config = dict(
    n_layer=13,
    d_model=160,
    n_head=10,
    n_kv_head=10,
    head_dim=32,
    d_mlp=512,
    vocab_size=4096,
    activation='relu',
    norm='layernorm',
    norm_place='pre',
    norm_eps=1e-05,
    positions='rope',
    rope_base=10000.0,
    rope_fraction=0.5,
    qk_norm=False,
    attn_scale=0.177,
    bias='none',
    tie_embeddings=False,
    parallel_block=True,
    init='normal',
    init_std_qkv=0.0363,
    init_std_o=0.0257,
    init_std_up=0.0363,
    init_std_down=0.0,
    optimizer='soap_variant',
    lr=0.00633,
    lr_mult_o=0.812,
    lr_mult_up=1.36,
    beta1=0.95,
    beta2=0.95,
    lr_head=0.0066,
    warmup_steps=200,
    schedule='cos',
    final_lr_fraction=0.1,
    batch_tokens=32768,
    seq_len=512,
    doc_mask=False,
    train_tokens=138100000,
    steps=4215,
    dataset='wikipedia_en',
)
Each number is 500 + 40 x the weight over its row's rms, rounded and kept within 0 to 999. Layers, rows and columns count from 0. Numbers have three digits each. The size before them is the row's rms in percent of the matrix's.

# layer 9 MLP down (transposed), 512x160, rms 0.215, rows 354-374, columns 0-159
098:499495467496541431588563498477446438459572546461520496511498514496466510475518478502511402560480490519425498436479447494497535514455565513466454498496490384463499473485489445485499506597486552475534460524511460453508468409479513490451485444543484524556468475535450520559506505462545451499448432469486541510512505538516442453442572479535449511531493548550442544516497558462524513437510528464534565472464483492428516483508537502437465524472515527589487598450467519495461486511476520
083:495491478437494545408510463542506469531556439585528477558481501487518477533484468525471421492520522487457482493500506459534452497501488498430538531446600526543587512515493484570511517458544501448467506464530516452522492495474473519503520562505487496536456448536444588495512493417438507466519491418535446485515556514465474537485405486585454486446499463503508514496479530541483383515482547548547529475545553463516537573465492491524484510416471494471451539412467453535499540505512536
095:426470488563538525540523521508518597484486489474525644445485459511457460484463500558493484486501461513522494492442439459506552508507553506586503499505509535555515549487464488477541520582507467514480494441520479564534517519499503503495447469472482492484464455556510468478477539522586483504415523524480487461459407552447517642500529504488452479503588398462466508486515520467509490482487517425486483570441524484554513482500543505520520485444463516565514485457523520532455446475456473
107:488491549433457424470429477516525528488451502484549490494506476479478517589607510508474516505602538426485527529539459509586528451476459449492480558524578500494557521462500508482527492490531510536481495476495478518470470558511517525540473449517499568539475448544476496495454511500469467536524461509439426463546475468449550469449516445442517498487446574554479495543516447499466513487515520470516508449499578597459468554485561485528479439438508538603451474485563540437517469510507547
111:462538479474515474489437447506501471525529518482555425583522429535544466529488492421470445493516517543507477524536472432468503528458542522447550450477580480463491472560452473458520553505433486471571501502539453534497600489550528551444455479513505483574499440490500503510501523497453486527484503486456529460566500500517491472473445514442577528453479461546451366510487453452540512536544486544499549520489472477503446524520509589463488498593407493493514487444480527496543492510540449
107:509552485540478518453443544480490516527455505528546494503426417524486421466532422566490496504513454444485510562517507467559531441478506577525435537500553498487513456539430454463488495503465565474477568499536499504504485536466570451600584535474503512477535499450594591422537586513529547416498538535499499528445490486502438523494520450467493433507523426487528577502504520490512499493511485495512516569527507521511444461516515589537437484473549521485489497529494450546495502464497518
099:461488546438455419409515545531506553509500458504472479504500530469480483492573397530555560472518533457464478467469532540489398568488550527460502449502561494540512490580468471523453501524479462452521461495462477474543376528491447484531523495499511487442508459550473471563499559506514454491453468485533481510507526442533475505477533472502499522537522437615561519577457496446431469471514515501483589447499452532434457495461527476475510482524489520508441522581506499491482520532448506
114:495556541494490479431441450527502529502479406463461427594435509527491455413523474515487569462477507491485491491475465447490442518545542487474469459548464492515539476432474531449505435595456532571509502483519533539528451436544465606526459550548508499514481534479503429449495514529447582473531523488534523542491468520591534409497525511490520555456524422479529470545505522470477515464462517577520577512516524449512472568455502497514508516525515498466489496529458509453489501496516570
098:547457493492462457485526504453578509457555469508502523482416435564422568492489533488523469527530429497458432515451549535497521569436501473469497519485468560489472546517506518470540550492496549479503524486541491498469528523493458517543481486475498502465462557516569505491580413528493540564504521472507427485476424500484499511596461490522516444491525586559500447468466516447524475452456526427516519505496493548457540504563568492531508546547478519551460479596426510562569476428508519
108:459541532462500554508499581542449512473518486494553475523450562494442509476485469519430527556568525459589537533491539531509518472524491531462498499442452442547531444454492530442465441493530467551541450487518466546439494554473553495514520432517419533505539473509465485491501393471488511474550519523506431549623525477476488508424578468471481571472492553466551502452462559466521519496523483521518502471455469563444531482476525491446489517545501480518525514479498516486550481524406411
102:472511509474469443519487458489531577518479493529457438512509461407471485491498479508569458497535504539501503527440486546488469533537476466510525481537453501550587482504504587512511440466502487505607467504546505507555574478538455444519596457542497514500483522458475432499485568470571501537606495523509538481462463492516480518489446570523444477498496422470423489471433539593470545545492437544493536531510531554477505479439432531548524470574517549527456515554506459494482464460509510
090:513521488497414481500459569445391546527504475492526483509447482496492512467501443482509571499450473489563528546500466492450378515446521495497547512545528503507503530521558517474525480467559476515480512546554500492509475440438450514518476442480562510552459483435492458485455564456535566459463470487518465444498496467544546516462541471556477452465515526545557523459495502511426420466526505507457549513435530542526538424463484506475609535492464517470442564525456452520464562451439505
097:563499516475460453556585478525541570585517470472447479517481558482485489560555588469519411524512449525456539490490480462457495487521460404448479550568510538507552506477549511527528464575521506451448431503480473456473469487551479535454525426569511470545502522498489500456471522508470496504497531441507537533483426540460513440525504554536496466531509453474437514559452578444499539506455562497431497521549527534536425511541446405544525503538533472526497466535515452496509517475507513
113:447518549541550585483553491512449565492580518476514527472436494567525532439552458499475478416546479527519501469519489482487506539504450393528577507473596551522502511448464516462502499484429500496546510468517485529527465498533474521498461504453450521425485489546536486394500560547564460497555524529521494508483544532547485476514512553550538489477527490515449554430502490482454465508503508441457427536483453467449438514476523494472561541504557519541624478504454448484505537488523471
095:509494468456537592423479508435452551531510504504582515508457480424454422489471467541558493541530419505558488455415529489550498513513459479481437505559539544520499518566408478493487465573469454454477568488549534481438440498507560476510546454554509487509492501519543548574482582529490543500515539473458508493574497492479495500461539509528505449507432587512475455483524519547448483549548502439511526496525514581554519435554518498502487480450505503467508477514503502467485466435482432
093:471555497507498490476518466452434486436495427513460535461544547481521450544545582559469512551480462483492515554431552492461467485500453527420559576503580583473531512554510504478491477492427542510495512543471457437540510557494534467468395541492526508484507499447491515513510486550547520505487507495425453558503563512478477557520504466455537590510468566484497510425585467494536584483533490512483494526392540537479496500468547505528565495504539421497512505480560466473504530531500477
105:494453463464509482532452485529494537459487546564498443508441460475531508481426429511567486506557460488488461513433466455516495571425504510469503550499487519472553504439509488514504554502606502518508503499453511468492492485448413475485543457521480497453429527402539518537446546517534557435453564549463502454403529555456455457468426464483525517535484534536497501462503562485525511501508545544509486464427534457485513491481570546439546418476523481605533526529521544532498480530482478
087:484476480476455528441451437539623498497510501458504508471520518452461496492558480493497481466508503516632490480507488460476465473485466505576429517563523509498556461448489465563395533501503472497487473467494478490543436499507594535483470447464446469493433529542540476497497480531446574524446515479500502460508533494561462442469512551527535483471475496433500501506547535526535540547509594493478485468564541442434519492463444495511428514564549550429454532510528420489511514503558480
093:507509507555502454504441514424503516462544443536442454482505478486507488495508516514536453514504507466528524561440513482502404512504490546551488491518517493457510431495592519503485570543511550507500496500391545544474527477468482534430477546472548526525473511527541552547456567549550530489510512499507452388491466510519481392571492535529550478543357468519547508458523506538519574521547521490501526530545490442556485455495463504415513468494409466495489531488455474464496502517512558
100:488462486506467448509463514464416510503496462538473462534527545496462465521508572457406429574545544455465493481458461532497581531506472508556515510483487445526422532528508592519498460464485464540475575405502477559548480510453510534491447438476471396499526387511440429514527544500542551499478490537510521478503553512526521518438514473593489480498511592472499489515548488518516477489431555536560510529479476540512470514534453509466483497410494515514489463440475507516439536488520492
102:477450487514508457527477506498458453517499534532525522501488578425498475542512528495531441541540494582510423514531547427524615453577507496387511457536526559490505440444523484441539428512407530472478491492480521521476564537498497480560567559538539463486442534508382510541428567517461465544482485543506479519499481551475522513516435518465521541508516504506519487556481548507461439542490513512505522501550550462476503493542470544520505441559498538518487537433506528543541540440470495
# layer 9 MLP up, 512x160, rms 0.267, rows 355-374, columns 0-159
107:483464596422492429514461413490488515472451469443428502482491508476465454489514561443476461494497443452483450595501537533556482566513518431499473447502499517509530501550468462532440441463435474462529500511492519479509431479530523488482513450473477531536512494473449538482484548490514539518507468490478475446506482476447524587446517526569520502432439481473498476460427421554476546429488475443487456483588482512537450549500476571486513498457503463520413551536437528465502553481471547
096:579530535525536515439527458546470540537469488476420450459485507526568483540513503493548486559489468474483541536513498527503523481504447432542496486513421500531465461485487513484431449507530502482480486508436531524489484476550541542525500476521503492507484528522540562548429608520444452522501484447470452441523456531580484458514531491487521545492496492499496528536535502453530454496485428486492459475561519466509460444488463548456488479608507383406528482444522482537571512638483520
101:534450487522509477529477486582528496473471420520507496523482516477502522510491515491512490567533498489504441463463471536518469491549529440514526528511539463592475537567568576493508479460505456463494507506538502495519509450500516497437467506478525509533570454408510415423474540473435529496521575498473511490516630491502513541523480441483516446541484506582486481529473457417507518460435512383464528466541514500499471566515563466470503433436556472525494481433491536529431503583535472
101:510558477608524481548602537512479473485503487531506471531511478481492463459484511490509543524548448491501461592521504502496534492534551559520524498531465515524514433536504478480441496434531452479517497414448466528449555514500569456583550525498524532459472527559632459465404525515465505536444482448458476502489493541461535485521477565520524470508559511475482569427489513437429559529456483463512549491484462516514582508500498549510567539502502553506437500477518417515509483473533458
100:502450508507511560538427471545441542503458540457437527493572474434491549447515474418454501429494552475549523506506523461457456564484446528439448531440558549507466515498493508439482526564523488557470385459555487533451482549483521554460441514506467500485516541563506466510499442492469498510428545421476492493487529499527505443526487487504491494480482458417499493505509543558436543480479515465446414485487471533502565525537498483462575499557490551591483533462512520460502425537500515
095:450490547480465467472514547557517521477473576490426511482533478469467538510494482502481440425534543499469490526454531520453431482482535575406476574476532521424492518460570553456563426469495529455491454443485475468462455560472537473531470452478457517468517534442517536494477454514488542512543519475581479561460521521455466488485505465532601503508464508567564410484490483476527450572511549487466490479462452519379480484496505489499544485518510443496498491567497488527422511511555454
104:519462551459471549456535434553504503501467501473456503522430462505546532485514576473500504479531524461550587482491498586567474508485510481510446479449541526493440524494525549510485466569506508521497518489528496614488456518590502595517511493529454553492564549526481454470478460444552487408495491510499552542530497479531560482478518491575548425463456495434476480457451543487482453482447450447496523566594513441499502509513485456470487513582580468502522482487485473560444470482453480
097:516445476438472496461472554516471531527537530478481494500466430427512506550502508573477536496526484523517601461566452610532507503473495567460504403490496562477514519510548584481446590422486457512499526504431495490443512475454575475491451557465489547510481469477484521509475480494467537511482478475506430521502524424513478529471531532533555495458549460430564508421517479499500457554499519530439538469445521529501471471540569502537447486499441596496554488489516450479519505485565533
104:537474566462542459489484491553516504421520485550467408454524547466519530421483560496521477466510509521546508503498452564553482553514505442463588531512502522450441416540455499464476451519514523556538456482515476506561492484458508519464536515505546483437449406510505445528532502461476496500494487435484440466495455504573494462552512568525529534495506520483560505529524458482460465451452430478543450509458503492570498453545501418497439547506594458549533481445506418483459450465458479
105:535473490450522530540414559543486496469518477464530490547474484462511539452494483506508468539490567458503555447493500518535498500532456450544588549432525533493528487512449534434506422527486493478433517479531471428551543488496508522473483470487526514479513438463543456537528521540537518508463468502501489502527512488534455492451410526404575531456529469534391505494449523497478489490446465491470447552429579469535558543468517520521511466491497388458476439536495559456551584559483440
086:524436438558464504507487536456409485512462583500481510480468447441534535526534452511531506427539488485537512553460460481431520458469446483502526461479559572495484454525504579434561575482535480524494471486485457471455493553444499516494472491507522537495532495530550495509480519452498539482479613546461460500544513447443494435510468509522499424415577492472515454510461477478475489476484440467486502498484448513461520469502488437398445544490481513426511579491529537476406540522508441
101:505469475543517447468526435547544449441553470516502511474511463520497550489526502499480485545416493524407526550517479500455464461514461487489480460584490456553483509467498466529563490536509524441523473485542493500523448444461514503434468553457490389466461456482455532428494531506485470498521549475510433549484455533525478602492503497500509561553531525440486423506541467488469539453536504499437430513561473441548456516473555476521457491495476424521503492438453584455514512442510607
110:491533523492457521504572583489485492480454502475483491476508446534538543485481479436534552503444517436463514524448439423534524498491472516513528505499514538527509501486491516475379594478489425476546462489535581433574453501459524455561521557430429473502431472512498441478565440502531448491511475529541426500504563516493519512499502505498499459451592478474467452469509467548496487395524483505522516440523536481544545545457533599475481497454523499432442502510478437448473493493489488
099:448527445483478443550582520530540512477489538431485494487424516564479518484557505483504531550490533478443505599541536486505527515535528471402495492516433493487447477485528522486500443487445445553548458476511424462478511525474574518486407528496480490489566462438540462520484473455575470498530457495523489485514494560469503566496541549527502513529583523462541552504471572489438590543452487535485537523504504489497481590534527565555536443471450509482518513462518519560555468496540578
098:497480499487493552542520517451445514457494475497527414461481459506501542484528507512439509465516486600504502495481499529512477499482420522512533542550511522477565474522443495537500549528433459486519565521484512493449522520505532509511494340549443461565479540482533492490498510547500443432554479467595464450538505483512530518522468469483477419495496522514443511445562468422520431448517467495522550409534474488482515494498433479440491551558487438446469545491461398487475441467469535
100:497549429477562512545589513471544501464486521448521511505425543487608484449544446541547438465470462513534525484533531500515529459550520498471588507486512483495483587540566502526454541494492403546562489506416469498514518511556500515513515473447478540536485522460527574485602507487488482479494457471522444516570476506510503484516507519442496523460556501524506487532515465498452484520484497512428496560575406451475510469468549456495527440570455515502486577528446476449490536575455512
098:527512535501484539551492536562454517503463524475459517511430536518555482514490473571539510496538522542434535562432505508473541545511566471551614573502470535491403510498480530522495518480490486532543496534448534469447455494550517498512539512554500545434509468477532542534435519525550468466489461457541457523433518496522525462476474462536496535578428475538492577538487520438552553476524495481478518409498457423550556573477489499463456486550401570483467505501456544509467511499505571
095:430459497472487477522506464458561444512511522527447519486462533500466487478475521470507536526484481480474480502353479560490461510520490506451482489509467441447464587532531483559578507522518497498562507550502507486529427506533474482459485512536406518494535493477446524445522427487577483501472431483486442474477468580442498588457510501529485616521462499400534492489509506562498546504520489509516470533474554509574544467516479540511568497589485523521494414523516548461451460544492511
100:445475476561547453466435530573473484579491521548529510444465499529525493517511475516480550546468535541537529544407513533504504546534483525501467501476543389511467472481460540485475542555483418521541433500519501475464524538549492520456555514498480521502508485475525503455567493582456535514442446480522520478475480512462541572478514510582491530509571538556448525428499461474508497488507491413441473588473531440516496439487424565509494571445493585506452502520465473517570453468488511
100:474480390541504537506539486528588500531455523511436462547494501567469517416488490455517462488532577454489447547483515522529612558564412536475467491481532504481427488485538501511554504446579538560497462518516496542460507490508525484475485523508548551581518527505513558466475484529452546505485529524543481517525508540499527477518517416523569427448498488488488541491520505509579507481473471528506484451436425448396568513565451507496499540499491526498508465459448458503546479570527472